Weights of a small transformer language model.
Training: a variant of Muon for these matrices, 156M tokens, 4761 steps.
Each number is 128 + 32 x the weight over the matrix's rms, rounded and kept within 0 to 255. Layers, rows and columns count from 0.

# layer 14 MLP down (transposed), 128x96, rms 0.294, rows 62-85, columns 0-95
[[ 61 175 100 154 140  91 159 183 144 138 144 133  87 169 116 190 111 135  79 152 118 128 126 121 193 139 181 121 186 119  78 107 167 169 101 119 142 149 140 152 160  98 155 112 142 188 103 141 114 117 112 123  95  91  69 145  96 114 108 169 107 114 140 119 100  92 141  58 128 100 107 115  84 181 125 130 148 114 113 124  90 117 164 168 161 109 166 147 123  88 109 137 177 206 132 139]
 [155 126 132 111 158 130  47  41 106 133  87  87 109 123 119  83 158 134 154 131 133 143  92 112 152 147  72  59  80 163 129 186  92 145 116 201 106 150 156  49  85 154 133 141  90  61 209 140 111 168 118  84 123  87  90 180 134 127 113 111 131 108 109 152 133 184 108  97 135 125 175 147 116 125 125 164  78 201 135  75 160  92 157 130  99  67 180  75 121 118 112  72 141  78 110 103]
 [196 120 148 103 109 186 137 143 158 159  97  88 117  95  93 101 167 177 160 112  91 159  84 121 158 177 117 102 114  83 133  85 130  94 157 177 163 149 126 164 120 202 135  73 106 181 148  78 121 182 153 134 123  99 107  94 129  89 121  59 107 137 148 165 129 190 178 187 111 117 140 150  96 129 149 155  94 126 168  93 137 134  87 101  80 130 132  78 174 163 142 160 110 148 176  88]
 [ 69 101 115  51 144  67 169 149 127 113 120  80 109 173 146 150  84  75 173 106 149 166 128 123 152 120  98 138 191  93 146 130 152 139 188 146 144 170  56 151 144 113 145 104 117 131 131 153 105 136 140 117 109 128  85  93 154  91  62 119  83 162  71 159 127 124 106 139 149 155 128  97 160 105 189  81 122 119 159 113 112 162 102 117 110 151 131 151 167  69 141  98 134 219 135  94]
 [125 149 109  56 126 148 120  80 145 124 168 141  90  99 155 150 157  97 176 111 122 125  95 193 116 151 143 197 100 127 156 126  93 165 126 132 160 134  91 155 100 152  74 129  80 118 120 146 136 170 132 112 143 148 147 134 118 120 127 169 124 138 118  74 123 139  73 114 150 115 119  82  79 101  51 103 129 133 159 138  63 133 154  59 144 141  87  70 161 128 129  89  78 126 146 110]
 [115 103 162 159 104 118 127 171  99 156 145 136 195 104 139 105 180  86 144 105 109 146 118  89 197 127 148 128 127 135 118 102 134 118 118 140 106 134  83 141  98  86 158 113  60 166 143 115 136 102 118 133 170 120 118 141 164 184 127  76 130  94 129 140  77 161 101  61  92 171 131 130 103  87 111 128  91 100 102 152  95 118 136 114 167 116 134 120 137 109 106 117 161 129 183 160]
 [151 132 113  88 147 144 135 137 167 173 124 124 144 124  83 169  85 121  81  94 140 105 143 120 139 116 115 102 133  93  96 169 115 185 116 162 116 148  79 109 165  87  78 129 108 197 127  89  79 155 136 157  65 140  99 117 135 164 123 113 119 133 115 136  90 176  94 176  92 155  81 118 206 154  81 131  85 132 149 159 141 136 113 185 165 139 107 133 186 150 118 115 144 168 102 215]
 [190 117 180 112 157 180 131  94  99 125 151 139 102  81 116  89 130 122 119 126 115 171 124  99  90 168 134  71 170 166 156 139  38 163 109 190 147 141 105 132  88 151  87 144 158  92 157 132 112 144 128 117 161  98 116 176 153 157 153 153 157 108 176 108 139 124  93 101 115 146 114 109 152 210  96 108 157  98 184  83 214 116 158 122  75  90 159 133 104 232 105 170 122 114  85  78]
 [140 114  92 160  91 131  87 117  95 134 120 155 139 118 154  57 130  50 129  93  93 141 148 109  83 135 111 138 138  92 122 141  95 136 140  48 157 143  74 156 163 141 122  83  90 144 105 121 179 123 129 151 155  66 132 136 107 104 109 139  73 129 160 136  58  91 132 153 139 138 154 148  96 149 128 125  92 149 116 125 152  84 172 106 118 123 135  47 137 149 153 131 103 102 145 135]
 [205 109 129 202 153 179  38 153 123 112 134 100 117 151 120  92 157  92  97 123 116  71 153 162 110 121 123 118  97 155 127 118 100 148 111 135 119 139  85 148  92  92 167 119 167 158 143 156 152 140 153 180 178  84 163 163 164 153 102 144 100 116 155 127 130  97 128 150 117 163  98 144 151  95 117 118 106  89  90 168 111  96 156  50 170  97 191  91 143  89 120  97  97 131 147 140]
 [127 122 139  86  93 117 106 118 153 118 101 124  76 115 104 127 146 159 150  58 160 171 154 104 160 140 159 124  84  98 108  99 162 160 112 155  97 108 165  97 144 128 170 124 104  74 151 106 150 122 181 145 157 214  98 121  68 115 149 141 122 119 128 144 177 141 131 131 123 108 168 110 118 111 110 154  93 108 126 114 118 180 172 100 134  66 173 174  91 137 107  89 157 153 103 171]
 [198  89 125  78 163  76 146 119 196 161 110 151 118 134 113 155 125 156  95 177 153 136 185 119 126 115 179 181 133  96 118 159 122 152  94 102 132 162 103 109 162 107 117  57 112  84  93 115 167 114 175 101  86 158  67  30 134 137 153 152 174  65 127 151  97 194 159 100 145 116 104 147 133 135 162 149 175 100  75 125 126 124 120 164 158 129 108 165 115 138  95 125 164 172 125 127]
 [145 129 133 108 123  97 165 143 154 146 114  99 145 143 114 129  98 104 112  93 120 132 114 116 144 117 105 104 153  87 133 126 193 164  77  64 145 157 170 110 159 140 116 111 143 104 151  88  92 108 128 116  88  68 106  96 169 122 103 108 135 152 108 118 156 201 157 179 145 135 172 103 118 130 117  83 143 106 158  72 180 111  81 187 117 110  85 169  96 197 164 123 188 101 122  95]
 [ 64 122 179 150 153 167 129 132 132 169  97 101 185 196 133 103 138  99 135 141 173 124 175 146 143 150 100  60 171 173 120 112  97 126  76 114 232 117 148 138 109 139 113 101 168 110 109 125 105 129 131 102 122  99 157 130 110 151 136 194 111 111 133 110 154  77 114 213 169  83 141  81 147 108  87 118 181 118 111 118  77  83 160  77  82 160 114  91  57  88 114 147 126  75 114  96]
 [187 122 120 141  64  73 136 114 107 181 134  78 106 107  66  61 152 163 156 164 163 148 132  86 152 178 173 132 158 201 116 133  79 128  96 188 107 150 163 110 121  85 121 154 124 190 199 145  88 133 137  64 150 148  93 121  89 105 113 122 121 123 162 134 124 175 120 119 111  94 196  98 114  91 134 150 102  82 128 139 146 135  88 149 122 110 157 116 109 165 140 112 152  93 150 126]
 [102  99 103 152 101 136 178 170 119 126 122  94 134 162 179 153 129  76 109 147  98 122 118 133  69 101 111 100  99 143  75 120  85 102 173 154  94 142 190 167 149 130 150 102 165 116  98 164 133 106  92 107 135 107 169  77  98 117 130 119 123 123 130 117 117  79 169  92 200 144  94 114 111 129 128 181  82 195 153  19 153 147 124 101 121 104 148 137 124 115 125 174 133 114 154 101]
 [126 157 128 195 113 125 158  95 146 111  93 138 145 111 116 136  65 118 104 102 199 141 106 111 181 120 162 110 131 163 108 138 119 127  76 136  65 117 118 143 122 122  95 129 107 141  75 145 100 184 133 109 172 149 101 114 139 173  95 111  52 123  87 111 108 130 166 153 171 173 157  60 113 173 119 108 160 127 157 101 114 144 164 108  37  76 112 127 122 142  85 120 160 115 148 165]
 [147  84 145  62  85 122 167 141  92  88 143 104 140  81 187 146 107 111 125 154  99  47 131 137 190 116 135 142 105 127 132 151 140  63 132 139 140 171 114 148 134 125 139  97 141 113  98 121  98 119  94  97  80  38 176 148 136 125 103 176 118 137 133 136 139  53 125 146 156 112 148 144 178 127 106  82 164 118 116 203 108 119 141 157 140 121  75 135 138 113  94 110  97 120 171 119]
 [170  66 123 137 116 129 117 131 102 141 174 147 149 134 111  85 107 124 170 183 147 106 183 144 112 126  96 108 105 168  72 122 138 130 143 131 205 139 165  98 139 174  66 168 134 216 124 145 116 150 118 131 120 112 154 133 152 128 124  86  98 108 149 161 146 153 156 165 160 166 168 117 131 108 103  77 122 111  87 151 140 174 132  74 125 190  97  42 176 153 119  95 110 181 130 126]
 [123  92 121 186 123 115 169  95 110 130 150 112 142 154 165  89  46 102 136 132 165 111  73 106 133 122  93 139 170 161 101  86 137 122 115 170 122  52 110 104 146 115 168 129 196 121  98 127 145 108 169 150 137 162 133 160  98 122 123 127  56 166 124  98 157 193 176  90 167 142 146 138 164  93 204 128 147 124  94 150 114 130 124 147 172 139 126 137 116 141 123 117 147  77 152 110]
 [  0  73 114 148 141 139 112 144 159 152 101 112 131 130 180 113 126 139 164  87 146 115 151 167 148 110 113 132 191  70  66 180 119 130 188 160 128 146 100 108 142 132 153 122 124 107 151 129 136 125 133 119  82 175 107 134 124 136 150 172 128 125 125 125 142  64 137 150 118 161 108 121 148 173 124  90 170 104 141 154 164 105 115 110 123 144 194 132 111  95 101 133 144 180 118 142]
 [109 129 170 120 115 127 101 136  52 212 126 131 143 119  59 105 114 184 154 128 129  96 109 116 168 122 158 106 117  78 171  65 162 159 142 217 133 133 114 147  55 155 156 121 110 142 151  88  78 152  90 111  61  91  90 124  78 174 150 128 103 136 114 132 208 169 164 162  66 125 134  91  86 111 187 125  77 131  83  84  91 163 153 115 105  80 188 182  84 102  91 162 130  97  96  96]
 [ 85 152 102 106 146 183 169  80 173 128  67 195 151  84  88 122  92 149  97 131 136 170  95 143 106 140 127 157 139 122 155 127 165 103 138  98 141 123 136 144 130  81  85 145 110 119 102 185 139 155 116 124 116  87 143 172  78 146 144 105 133 151 144  78 148  68  79 211 132 130 106 118 114 126 142  55 121 155 119 193 147 129 118 156 163 135  96 138 105  74 113  88 116 136 145 199]
 [ 56 104 147 133 104 160 105 159  97 141 117 195 127 120 202 103 159 126 203 153 108 167 121 106  84 165  67 140 121 140 169 132 113 102 170 129 158  75  55 124 157 158 142  80  85 143 144 129 138 108 126 169 134 109 218  86 125  79  79 129 102 109 140  90 171 129  96 149 103  87 154 136 142  94 127  98 139 163 154 130 194 105 127 127 185 170 156  85 159 138  94 125  32  92 213 115]]
# layer 14 MLP gate, 128x96, rms 0.335, rows 63-86, columns 0-95
[[154 171  90 153  92 140 184 146 148 133 192  47 127 131 162 113  59 132 108 127 127 169 116  93 108 135 156 152 146 165  96  88 168 136  94 126 135 112 128 160  78 130 119  88 180 147  98 152 143 139 194 159 211 151 116 119 185 160 149 103 121 177 212 115 135 116 168 130 105 161 163 105 167  51  97 121 168  85 189 129 109 123 105 130 128 135 150 118 149 121 169 164 102 150 216 167]
 [ 75 122 128 116 130 168 147 155 141 170 108 150 133 104  95 162 145 138 144 141 130 144  68 109 152 120  74 104 102 116 138 101 142  74 154 160 141 160 134  98 112 158 141 100  97 171 120 108 128 168 127 122 154 123 102  76 101 132 140  84 128 124 126 158 143 142 152 193 119 115 126 159 130 119 161 165 115 108 120 101 103 159 110 110  86 113 114 144 173 178 181 125  79 162 155 101]
 [168 145  85 122 194 158 152 116  96 153 114 146 135 167 194 122 196 157 124 180 153 173 109  87 146 154 129 141 144 135 160  95 132 104 173 131 156 181 152  83 143  90  33 133 196 183 178 152 109 135 114 103 152 220 119 143 155 151 189  66 101  80  90 134 136 185 160 133 128  46 114 135 147 125 103 119 130 176 127 121  98 115  93 184 128 124 134  87 118  52  89  94 109 115 143 119]
 [121 161 134  93 141  97 185 153 105 136 115 137 131 147 128 113  99 123 166  77 109 103 143  89 163  76 112 120  77 100  91 117 140  81 129 105 108  82 132 122  96  89  98 101  93  92 104 205 157 119 153  87 101 131 170  96 137 162 103 109 125 126 138 155 155 137  89 194 168 146 132 146 216 119 177 141 127 114  95 145 160 144 108 166 128 144 137 157 144 153 128 154 120 168 118 155]
 [144 146  94  59 139 164 127  76 145 145 114 139  68 141 144 172  94 149 135 172 150  85 153 146  64 123 114 184 136 106 101 149  98 147 151 130 130  64 139 127 156 118  72 155 126 115 157 128 154  86  86 106 130 174 147 103 145  81 110 120 158 109 113 115 116  76 160 142 139  61 110 165 153 133 163 112 147 175 124 108 122 124  82 152 124 152 138 143  91 210 181 128 109 116 127 119]
 [100  99 125 153  88 104 105 145 141 134 159 102 162 133  80 112 127 118 148  87 115 138  55 136  97  83 127 137 133 159 139  62 104  98 120 132 106 104 158 199 165 200 131 124 193 149 168 159 109 115 124 119 175 187 129  66  99 161 108 131  57 138 132 126 147 115  87  22 137 138 204 135 120 128 156 159 115 126 170 113 165  71 175 139 178  57 105 121 171 155 144 175 152 117 114 118]
 [142 116  87  99 118 141 140 160 114  82 146 150 114 105 219  65 105 144 139 145 141 154 162 156 129 125 147 135  90 172  80 152 159  98 155  93  91 115 150 140 161  56 105  74 121 172  89 144  94 123 108 134  78 173 149  84 128 125  87  95 143 133 161 175  82 191  91 174  99 107 161 176  90 109 162  59  60  95  91 137 110  96  71 135 141  87 131 101 130 136  90 201 117  96 112 151]
 [180 159 106  80  97 134 125 117 105 145 120 185 144 150 175 106 138 195 116  94 120 157 129 162 174 133 165 163  82 106 127 145 129 124 115 110 146 109 160 112 112  89 143  91 128 142 130 115  85 113 149 114 126 189 158  60 142 148 130 140 142 130 135 108 173 123 171 134 138 134  94  89 173 119 176 173 149 131 108  78  73 139 106 120 109 127 122 104 132 187  87 155  89  83 104 108]
 [ 62 172 102 220 140 163  83 117  81  97 145 120 102 141 165 106 127 108 154 151 110 169  88 155  87 176 159 180 142 143 156 134 161 128 101 121 123 122 102 158  96  83 188 118 134  62 189 109  67 122 154 151 182 114 144 107 151 107 123 120 101 167 121 102  86  70 133 118 134 126 156  83 201 121 141 123  87 171 172 164 119  90 112  90 147  67 117 106 149 184 193 145 161 108 133 126]
 [ 66 112 131 105 129 116 107 137 117 178 166  91 201 152 145 108 171 210 104 176 131 144  77 169 163 121 112 114 146 118 156 114 158 101 120 156 141 118 136  90 161 148  99 146 124 138 106 129 101 133 147 153 133 159 103 111 124 162 123 136 102 183  94 146 113  92 119 141 131 125 150 154 119 142 107 159 132 136  92 142 107 131 162 136 121 116 154 164 141 136 119 144 121 215 129 114]
 [159 188 175 161 156  90  52  75 117 128 118 100 187 178 141  83 113 101 152 141 171 132 133  95 112 134 138 151 167  84  92 107  79  92 129 148 166 126 114 194 111 157 118 131 127 160  80  61 115 133 144 118 225 154 139 150 123 117 144 100 126 102 113 166 161 205 165  87 141  90 130 143 119 132 147 130 147  81 156 160 166 108  90 132 152 158 154  97  65 132 113 157 140 120  95 157]
 [189 133 123 130 105 115 108  77 108 201 106 144 172 110 151  93 150  87 139 129 180  94 140 146 130 112 110 123 123 112 141 163  64  61 149 143 156 130  96  86 100 133 111 179 115 173  85 163 131 209 120 156 153 178 122 171 114 177  76 100 164  82 152 134  98 105 175 124 113  63 100 141 104 179 121 133 135 134 149 170 112 136 172 115 170 125 155 167  49  89  95 108  90 163 121 123]
 [188 131 113 137  32 129 105  71  87 148 149  84  55 122 161 140 158 124 120  32 155 139  89  90 126  51  60 160 109 132  69 155 137 102 123 120 121 128 164 181 166 153 135 164 134 137 173 192 111  89  64 161 113 173 157  94 146 117 153 103 155 140 143 110  88 103 134  32 154 110 102 114  96 116  51 136 104 172 103 145 177 162 171 170 141 146 117 153 102 185 139 111 113 135 150 116]
 [113 108 139 105  59  88  95 165  53 136 164 153 141 137  49 151 155 132 117 126 120 156 101 132 115 145 128 119 114  88 166 115 119 108  84 130 139 136 127 185  91 147  90 157 115  82  75 161  85  93 113  69 172 172 138 149 144  76 173  97  91 167 113 116 102 140 114 143 141 154 116 122 178  81 100 177  48 115  77 108 115  85 126 160  75 156 114 143 169 153 145 148 174 174 151 117]
 [199 114 159 105 167 160 147 159 153 124 123 112 109 134 140 139 120 106 105 151 156 124 141 135 159 115  69 151 139 191  60 189  83 109  99 173 112 190 166 108 149 135 113 144 177  95 121 158 111 102 106 101 136 166 208 128 127 190 151  75 148 130 119 113 149 107  99 137  75 102 141 135 103  91 158 147  79 154 132 166 179 110 120 133 162 175 154  71  68  57 142  35 178 119  79 113]
 [168 128 122 107 124 123  91 173  75 141 162  80 158 140 161  86 157 119 116 164 160 144 141 118 157 112  95  94 131  95 170 227 125 168 124 195 155 126 108 109 157  92 131 159 162 125 176 112 150  93 136 140 115  86 163 204 127 127 139 144 116 138 183 112  79 127 111 116 115 137 145 139  94  87 156 113  80 147 128  99 159 144  93 114 188 216 118 148 191 109 193 119 102 173 125  86]
 [100 109 107 121 175 103  96 123 161 131 175 121 156 155 135 113 166  76 103 161 141 159 123 130  81 149 108 124 136 102 133 187 121 162  92 172 103 125 141 111 173 160  99 111  63 143 110 135  75  90 184 142 159 115 113 142 114 138 196 134 141 150 162  89 205 124 140 156 111 173 104 129  81 121 141 174  75 133 129 106 133  72 126 130 134  70 131 120 143 123 176 101 176 161 142 149]
 [ 96 137 142  70 102  61 129  86 126 103 105 133 134 176 158 112 119 142 129 128 203 188  81  98 151  97 192 164 141 153 138  92 128 131 137 131 142 124 169  87  96 141 123 162 127 108 131 115 133 159  88 126 188 113 127  90 135 102 116  81  78  80 121 156 114 127 128 120 135 156 116  90 140 103  71 130 119 132 154 142  88 147  61  76 110  93  80 109  99 143 110 135 152  60 151 188]
 [149 179 124 139 109  87  99 142 100  75 166 163 113 164 121 109 134 115  76 185 166 162 171  79 133 131  73 144 159 140 133  94 158  87 124 183 101 122 107 159 141 143 123 124 178 105 158 175 135 137 113 138 179 207 180 123 165 153 136 107 153  65 117 115  76 149 123 126 199 112 119 147 105  99 112 130 129 132 155 151 145 135 130 167 101 136 194 140 151 139 100 125 124 141 161  84]
 [162 147 144 186 137 150  99 117  76  87 128 106 105 140 122 187 120 142 129 101 111 135  98 148 178 120 126  96 147 114  62 118 113 148 125 165  88 114 140  89 134 100 163  84  70 149 106 133  89 120 115 142  75  57  93  96 120  83 131  75 101 138 141 110 116 157 123 117 110 160 106 155 147  76 156 120 180 150 134 121 132 162 164 112 128 123 116 106 140 209 100  78 108  92  86  91]
 [150 127  81 138  89 153 119 109 144 164 130 109 155  97 138 155  99 138 100 175 114  82 126 147  79 135 170 102  81 123 133 137 151  91 158  64  85  88  95 134  77 108  96 133 204 140 137  70 132 107 149 178 165 153 100  98 183  88 109 147 153 117 165 157  58 118  84 145  88 115 227 140  73 133 143 102 206 153 163 169  89 116  56 127 109 110 199  99 132  97 112 135 130  92 188 121]
 [136 214 136 156 118 106  77 125 113 150  87  98 117  98 214 100 104 106  83 122 119 132 178  84 146 116 117  82  75  76 145 110 148 126 147  78  89 148 138 108 124 107 150 190 103 134 106 171  82 130 148 124  96  97 163 187 172 126 113 158  94 134  95 135 148 132 122 197  56 127 119 148 154 171 107 142 124  68 141 108 164 144  62  98  78 115 121 111 133 145  87 101 134  84 172 152]
 [ 95 123 136 128 121 122 131 120 150 157  99  92 134 128 146 105 150 172 156 114 149  80  61 172 140 131 134 158 177 138 127  95 177 113 161 151 105 135 151 103 152  94 116 141 113 167 126 139  85 153 123 128 122  95  81 117 150 135  88 154 124 151 154 153 115  90 124 130 136 161  81 144 139 178 160 164 127  79 130 147 112 135 149 154 134  96 199 160 102  91 153 157 106 133 132 123]
 [ 96 134 108  96  71 101 107 156 117 146 122 177 147 196 133 163 171  85  90 133 141 123 157 129 106 155 164 145 108  82 133 156 112 103 142 157 174 121 109 125 138 124 124 162 163 201 122 140  91 192 140 124 115 139 165 103 179 132 106 189 106 117 139 159 115 144 167 112 123 149 115 121 124 103 153  81 120 126 155  51 153  76 171  90  94 129 120 154 144 140 119 121 146  95 184 118]]
# layer 14 MLP up, 128x96, rms 0.352, rows 63-86, columns 0-95
[[165 112 195  68 183 131  82 107  80 200  89 212 146 107  71 135 195 152 105  89 102 158 112 112 177 134  78 109 168  80 128  87 157 148 155 107  89 129 147 110 180 149 162 150 104 134 144 140 114 124 154  70 100  88  75  96  78  91  84 126 148 122 112  96  97 166  90 181 112  99 112  87 108 126 168 139 132 160 114 128 140  96 175 176 170 108 125 168 117 128 116  75 118  88 115 123]
 [204 136 125 112 120 102 103 121 113 132 153 134 169 136 143 108 128  93 112 127 127 120 152 148 128 115 149 145 131 144 140 135 104 176 128 107  96  96 114 143 124 111 115 153 151 112 153 124 107 128 119 126 116 121 139 143 141 152 145 163 124 124 141 118 110 146 129 109 134 128 124 114 162 143 130  91 147 150 134 154 139 116 127 129 133 160 129 127 105 125 109  97 133 105 122 140]
 [170  90 120 127 120 145 127  78 198 194 152 149 153 120 110 144 157 195 144 104  91  98 146 121 179  93 105 144 177 128 121 113  94 102  99 126 157 117 109 168 114 102 127 116 125 112 172 112 126  87 129 138  66  42 131 136  52 206  86 113 134 108 118 202 164  66  91 122 181 166 140 135 158 111 105 104 112 144 135 131 132 147 144 126  71 122 120 124 115  79 173 136 133 127 143 126]
 [106 137  99 136 119 179  60  96 163  92 146 152  58  95 123 112 155 146 148 109  78 150 127 118 118 175 133 158 129 117 103  52 161 133 124 133 145 170  88 162 140 152 140 125 157 131 117  80  71 136  91 106 133 116 116 115 135  98 112 167  85 122  80 130 145 103 151 123 129 129  98 160  95 109  98 123 158 104 161 110 128 100 146 134 108 125  31  88 123 129 170  80 138  93 113  94]
 [102  95 100 116 142 119 127 180 162 135 156 121 104 108  77 147 132 145 161  82 106 162 134 149 165 157 120 122  58 192 176 129 139  55 139 143 136 178 131  99 150 132 142  78 126 119 159 149 120  92 129 127 142  98 102 123 118 162 152 131 117  95 126 142 108  77 121 101 122 191 117 103 165  96  96  97 130  96 136 171 152 152 176 122 127 160 125 151 115 103 160 148 110 108 151 132]
 [157  74 113 208 175 222 151 149 158 110 158 145 177 118 148 148 132 134 162 185 122 133 118 114 168 148 104 140 132 109 133 171 150  76 105 190 159  96 143 110 104 125 187 183 175 110 161  67 128  44 126  94 138  93 132 129  89  92 140 173 173 130  99  88 147  83 122 139 116  86  90 163 147 109 110  80 113 131 106 102 171 138 118 126 177 126 103 111  86 127 106 103 119 136 119 165]
 [117 145 134 150 180 163 154 119 151  92 153 139 193 112 111  80 156 149 131 123  93 181 134 124 153 150 119 119 190 175 164 152 150 156  94 188 195  79 153 133 134  96  74 147 163 129 107  74  83 107 145 152 150 123 158  66 142 126 138 206 148  88 155  98  59  99  94  62 118 107 142 128  65 192 108  87 141 132  90  97 180 132 177 130 143 146 214 200 184 118 125 181 160 134 102 102]
 [128 155 165 113  73 118  90 108 126  78 152 122 100 142 107 139 110 202 139 156  79 168 122 140 144 117 139 103 116 109 111 211 162 141  71 137 121 137  86 139 189 105  40  44 123 134 157 110  79  87 159 112  99 129 110 110 123 122 110 154 111 190 130 154 154 124 150 164 154 123 151 159  97  99 101 160  76  79 136 122 130 162 123 110 155 166 142 133 136  97  99 118 108 132 155  61]
 [147 224 124 107 140 137 173 169 100 132  72 137 102 140  76 124  72 107 145 123 113 109 131 138  99 141 141  93 179 114 104 160 121 160  89 150 132  90 146 149 102 144 107 140 130  88  83 157 100 120 134  70 101 132  97 109 119  89 109 144 113 134 142 144 118 124 118 187  78  71 142 151 128 192 153 163 120 104 159  56 148 156 135 143 135 113  70 135 125 129 142 131 168  85  93 127]
 [142 169 144 167 153 156 126  70  95 117 111 132 154 118 134 128  98 106 135 152 122  95 156 183 109 104 106 127 146 162  89 102 141  91 141 114 164 191 104 152 143 165  72 124 118 179 140 140 136 146 109 142 131  81  98 167 211 124  97 129 153  95 132 132 126 152 117 154 160 159  69 130 127 124 164  88  97 143 110 114 141  60  99 131 191 126 133 105 130 137 133 189 107  89 112  78]
 [162 132 136 120 193 115 156 157 123 126 127  83 145  76  77 121 102  85 150 106 132 109 134 113 141 133 153  66 162 109 164 148 130  84 168 131 154 103 119 215 189 159  65 123 153  95 134 124 116 167 138 115 181 159 128 143  54 119  84 116  91 112 137 122 156 138 183 131  91  82 104 176 103 116 176 168 163 119 116 130 158 201 111 174 149 137 134 100  98 119  70  71 162 190  67 101]
 [125 148 176 104 155 105  49 143 116  70  70 164 137  77 121  96 127 127 151  96 125 128 151  94  60  83 136 142 132 169 126  87 118 136 128 127  91 109 108 113 136 122 139  94 143 115 168 171 113 172 128 114 108 137 125 134 139 119 156 159 110 157  63 160 128  62 101 164 121 159 182 157 118 124 153 138 129 137  76 111 122 129 136 112  84  88 150 128 155 108  79 141  39 111  89 148]
 [105  85 177 130 158 129 100 155 121 160  84 125  97 104 113 144 131 143 161 143 107 118 166 165 166 165 187  83 137 192 115 158 171  93 112 160 103  86 123 208 107 155 165 132 140 159 122  92 138 112 114 140 122  86 138  97 151 138 136 179  52  83 127 186 119  92 102 143  96  73  53  89 147 168 137 178 135 134 100  67 178 120 149  96  98 153 143 136  96 162 143 129 202 135  43 113]
 [ 89 174  89  99 117 144 160 150 113 110 166 121 104 151 123 101 140 107 108 199 146 134 144  77 123 152 155 138 112 211 176  51 105 138 153 100 121 147 137 118 108 112  98 145 170 164 138 131 105 138 136 144 116 123 133 127 163 159  91 171 144 101 119 120 118 139 118  76  95  98 199 105  84 138 149  99 149 141  85 161 167 123 165  75 127 106  82  62  96 172 117  64 132  73 158 112]
 [121  99  89 145 113 128  92 157  95  90 150 160  90 144  85 108 185  78 198  87 140 136 134  73 150 146 187 130 113 145 139 126  69 100 145 114 164 132  62 124 102 195 165  86 106  99 116 130 156 165 105 185 183 100 142 116 111 137 110 163 119 155 119 128 167  96 130  98 133 100 136 193 197 174 140 112 118 160 146  91 111 148 126 155 109  72 141 137 176 149 185 171 164 146 148 155]
 [122 133 149 139  75 108 112 117 177 110  81 157 190  99  98 203 102 163  94 124 121 193 122 153  92 125 120 186 108 130 114 137 135 106 140 146 142 119 155 151  87 153 149 116 121  75  90 112  99 161 127 162 167 128  95 114 124 116 109 113 188  89  71  85 132 116 152 129 139 176 143 109 143 159  67 120 193 120 140 122 138 185 209  64 139 115  34 107 107 146 134 115 122 135  99 115]
 [117 138  90 175  96 106 107  79 151 126 143 122  97 104  84 141 168 166 156 173 172 116 140 118 110 182  84 194 162 110 180 137 141 176 126 132 114 126 141 119  99  94 117 103 124 111 146 162 143 169  99 150 124 172 116  97  80 111 113 114  97 141 139 173 162 147 139 139 127  80 153  88 140 146 113 127  77  96 129 123 183 167 150 146 136 176 129 134 104 126 167 218 135 176 110 166]
 [160  98 125  92 149 144 166 117 141 159 163 144 140 227 149 124 101  90 125 132 122 141 155 141 134  79  82 115 148 111  82 165 129 111 166 156 137 105 129  59 141  79  49 121 118 133 116 133 117 135 116 112 112  86 126  90 117 110 124 149 149  75 125 135  94 139  78  90 109 115  96 112  72 107  98 136 145 148 129 106 167 135 132  96 152 176 103 126  98  97 103 104 111 157  83  71]
 [168  80 144 106 118 141 159 138 120 153 154  82 170 106 171  88 107 139 151 165 108  66 127 110 187 149 120 112 186 100 115 150 134  74 162 133 128  93 124 116 132 117 126 128 158 130 135 122 167 120 174  63 151 193 120 113 135  94 110 176  85 129 104 139 115 118 140 105 106 105  58 150 204 206 187 143 110 133 175 139  64 131  93 153 176 162  95 157  84  92 128 166 145 130 164 128]
 [133 129 123 159 141 145 106 105 135  98 131 153 141 177 117 192 141 159 180 115 125 164 140 105 146 110 160  99 134 135 164  88 128 148  59 182 105  99 129 107  77 139 127 145  93 161  83 165 138 172  68 115 145  76 118  98  95 161 148  54 138 149 106  81 149 157 144 128 135 139 105  83  92 132 171 167 173 149  91 118 102 193 123 133 145 115  58  95 137 161 123 139  83 111 148 125]
 [160 146 103 138 150 136 143 127 166 133 147 193  71 127 182  63 132  93  44  90 107 119  89 135 161 170 192  86 121 129 163 145 148 129 187 214 126  88 102 179 117  53  82 142 104 105 120 114 138 182 119 139 155 141 168 103  98 136  98 124 157 113 168  77 142 145 183 255 141 116 123  60 154 180 184  56  67 176 155 129 118 117  97 142 101 178 156 100 134  97 176 185 112 150 101  89]
 [141 160 129 109 144 139 151 154 172 161 159 138 177  71  43 100  72 126 121 150 115 155  73 165 111 168 152 148 124  85  79 122 109 180  88  98 156 152 173 105 148 165 106 122 140 150 147 122 168 161 181 103 128 114 112 208 157 112 111 123 168 153 167 147 166  68 110 209 100 178  79 104 145 106 158 104 125 136 142 153 136 136 151 109 104  98 105 200 163 132 109  90 164  40 116 104]
 [ 90 176 136 161 168 118 148 129 153  96 135  56 172 112 112 168 134 165  58 139 164 148 138 155 147  99 158  99 125 127  88 116 102 130 104 103 135 160 171 142 121 135 113 155 179  83 130 109 125  92 124  85 128 114  37 169 136 184 185 131 133 137 106 172 103 108 136 138 134 161 109 140 140 130 125 189  87 151 107 135 105 132 155 146 112 137  92 119 118 140 158 125 164 134  75 146]
 [116 140 155 128  89 127 127 102 152  91  68 121 131 118 142 136 107 150 175 175 112 179 135 121  78 150 117 180  89 150  83 153 165 141 136  96 163  85 113 135 104  99  94 138 117 112 132 104 134  98 192 168 178  70 117 112 119  93 124 115 153  89 114 120  79 138  74 121 153  65 128 108 189 165 176 190 174 230 173 122 160 105 116 122 178 143 176 117 153 113 126 164  80 161  62 171]]